{"d_mlp": 1024, "norm": "layernorm", "qk_norm": true, "parallel_block": true, "init": "normal", "init_std_down": 0.0, "lr": 0.0137, "schedule": "wsd", "decay_shape": "linear", "train_tokens": 141300000, "steps": 4313}
Each number is 500 + 40 x the weight over its row's rms, rounded and kept within 0 to 999. Layers, rows and columns count from 0. Numbers have three digits each. The size before them is the row's rms in percent of the matrix's.

# layer 6 MLP down, 256x1024, rms 0.258, rows 214-255, columns 384-447
100:521512484503536476489535497528506510536493523506491467436592448566511506511426513399517470585577463430484506581481453511495390567468590415454517470488503522502544578516502501597455468502508586
107:466420486463524536536577461526485452534533478485561473475529462524568513493535456534497511504517428492497492531440511487544528450525516456481573521517500450519496522541499551462603418457514539
102:504486503497510471483502477533468466491509421434474496510528582513457509491479539491553463550566512463499480469521524498577558507438480494502521468516449507516491587509487534480518418584560414
095:527476515461507532551450444546485442455452515469414438500556526512471494497477457500520549509499488468483459497445550556429488512479463526529528501509555524481481451492478500457523596438485427
095:508526480515564470439495500586503556535480496522499490518485497509513505496535604531478486514516588456493514429483521556440508526606544531516525475519546560500486542487490431492577512508525436
100:520473550467510442573446559495533515437560562555502468492520553423535482467435394523523501515470491523538527487513517517531508482457572549469465524562502541447517481488525480493453509532570472
101:510509506477534475467454413393486484499442513428499427403515502495459481495482449503453444494568479493548428530443521538575439527504495489515474458515548439498445475520498440508472534519504530
097:515481531522515540545510482509532433531476491481492514458458581462537490439551499434465517419494570427540507576457529472474483473550456477450498553489505528512553572543475509488505498519437516
104:487469482508421405451509413477449592522424524512433487525532533536530467529494520536529552531484518495506485532485538488527523513474487469448499446492510505501517452516444461492484507439449476
101:501489528500486502529433569546476505487545505512571430491450500535539520492473497475470461461498427479453486486487446486430522457506497527528478493501537451478541515527513396460508478458476486
097:492527489519521542456538480513508497515553469515490480579475456502450500585468575468430511540526501458477461434501454494515499480488499468504502493490450483475522468521550541489405535473531518
098:557384536424589466460545543546459475473478547527527524501432462486527449510475515565523501490478413464541447459447543518518467477507485496494561513475504567453457396497406516476470575527503515
111:486496528410493490524506484511515534461447488501523513508508526522544511488562577468550484498440543477544485534494579420469529506439461502513501486520449514484527515452520537550526428549531482
100:540534512573447509562483468465475543496516464497613532540511512481507592473542481465560529531530470491528517500498439508478364454426509535501508523524476483511482448551484433517531472470460552
098:499514427540495460524478474464439437535524444566557537518467527653487502525471475466465466477422502488528530572537512387503548506513533535603527495537400569477563446448500478500425503484552528
097:512586510531420447560530451467510557477419541441453506490455382515574486480411574523589506478518483567532527516527484465448513501465468532485501465526526522469464529494530547505530531502490552
098:476444426499474519457524466504440483502548493548489523465534465455502431471539471531535482442587408443485545541564510408491488581458530466522472481516504546481566443481494517507544471527573530
148:537533464540559460528498423508515473420525452384512498508497511484458571538502470468495465426510535454507486502513513488532513480504435555476529513434435470439432492486491554416491494496511448
102:493482470466511518479447508487452498483520513546557503535416527505512451493462419503485517504499546531538476509494535572493575501492488489565530482480510475525521544496503512501501508458547564
098:516517486498458529495477418524516509473543481508543521546505512480557504488427502508499499452556531533512487488450549456538445473436574511565558439481463420499569535527521611482531449557482496
101:483534469500495539456520527560535464446446534465518434463512484398563503526522446489450433492466452422511528460550510507452569471509446455531522543475433520455499457522524492516502479471517485
098:436496598537470560520538494521510589535520516510510574481413516559461518513562555531482504547466612543497548516557457546568422457503501485502443531483484500538488509543477504497523593461537544
098:560493513489462490520494483536513571496534492491454532526445526521475447565551420483463484481533462548503528499417455508493514516550525497472539473530479493474552527514488524501493466469483492
097:449522491482462581523454509522495542462480485439440449493437544513503493479532502510536498505520460500493479504412512450470482541464493438494510541516546508455465509483505556519425505583428479
099:518438519472457472523491587520571500429547512504534500515530546513434498554497482404442477511447493507478464602481456492570517500599501466487517516535410507495511505434505567468443479537501472
100:532456508488479523494488493547462446459542515522531464509544539497493484558483465493505440399443446552565538513492500522471480499456460490459541523491545484508519508534455389490491534471470381
098:563500523471485535478444483519503454493494515546572465525514477527440529530443551482518425499473486558474474521494373573424471553483505508444513476484504418526486604537487536508553508522508560
103:468475573441507459502437483512482526549450554503480487443528492467508533466541553456475525504436494472545579509434563483554517542526521479516495450496523507534507463477507542507517449461528475
099:520489495563508525488458488494526530513548540482528506559481550439536510510509504512471516538426500503513436547542451541465422493469526434521509458503517502529480532457492459447541496577427535
101:553500446560470469437482464501599462498482461499512472521519487474513528456572431473516520501572476488570468554484475417513508588527552504459528469544512573546426517516533556518483507538466507
101:517503504458500510519486549511468443493503418401503513500527455589520401522499514507469543450492543463519597587579494576548420466512467461537508453538603576513499482485499556512528526537526490
095:516461559571489447545466507563462468533493502567496440511539501537532511568540512519458518562508542469465500451438483548575563514468451426485481493452540458479501547456482507487557593450435428
101:424527520560482477392566544535422558531559484548494561539547459483474506519537493419447486515504484495473486478461532521472526505500464467549484563462441435506521532536520524454489571564545454
096:527473475519488494455508470507511487489499485506527477468417464547505498489497507528519474567578488486511470506521521431568487470454509498452505464550474449498582442522491519517491476436438547
100:459440532594482497568509475429516452517445448567583438504485439530424506468526485549477492487453468547476503507503526497518461453459508538544442466489488493489523526515467458514509459470464485
101:591558486477552470548517433517487497486472463510485536481551448447500476452502535453533499505460520509467529467525513456480474505485464454573455478527517509478546538462470471507495477468488581
097:529456569479526506528517466491532429512480529464556520598497498573506526463495477523545488463528487519511498555534462507444499524537481540547509493542509423492486464523525530564504447518511464
099:496459415548536522501491469520531457528507580543497487428586414512487478455516518483547526472525498535462534502472575498515457549522576568496529519545503555476533463488544558516491524502505500
102:481438506479519525451481501481453532480464515524522545406536571483518520523473477515469502440445479486487443458596481564493484500492523485411586508507447464507429544522466464465485467522537432
101:551510553479494519491545499519554460504539536470504504529511534453528529485493473490500488485447522538536466466518507478513526493485466417483476457504547482488508547520483443465484482495536478
096:507565468499505463434563436490526508430556519501539514478481475464539447531513493554531533568530455528527471491513426526514464551461502464511521501596496470482564517509495488499432530518578508
097:493522504394517517516476546479467522501415519500470499505559503559493500499568475439498524450484511551521509533542446471453516524461488531428517489566529581510509469516490456507479498472567497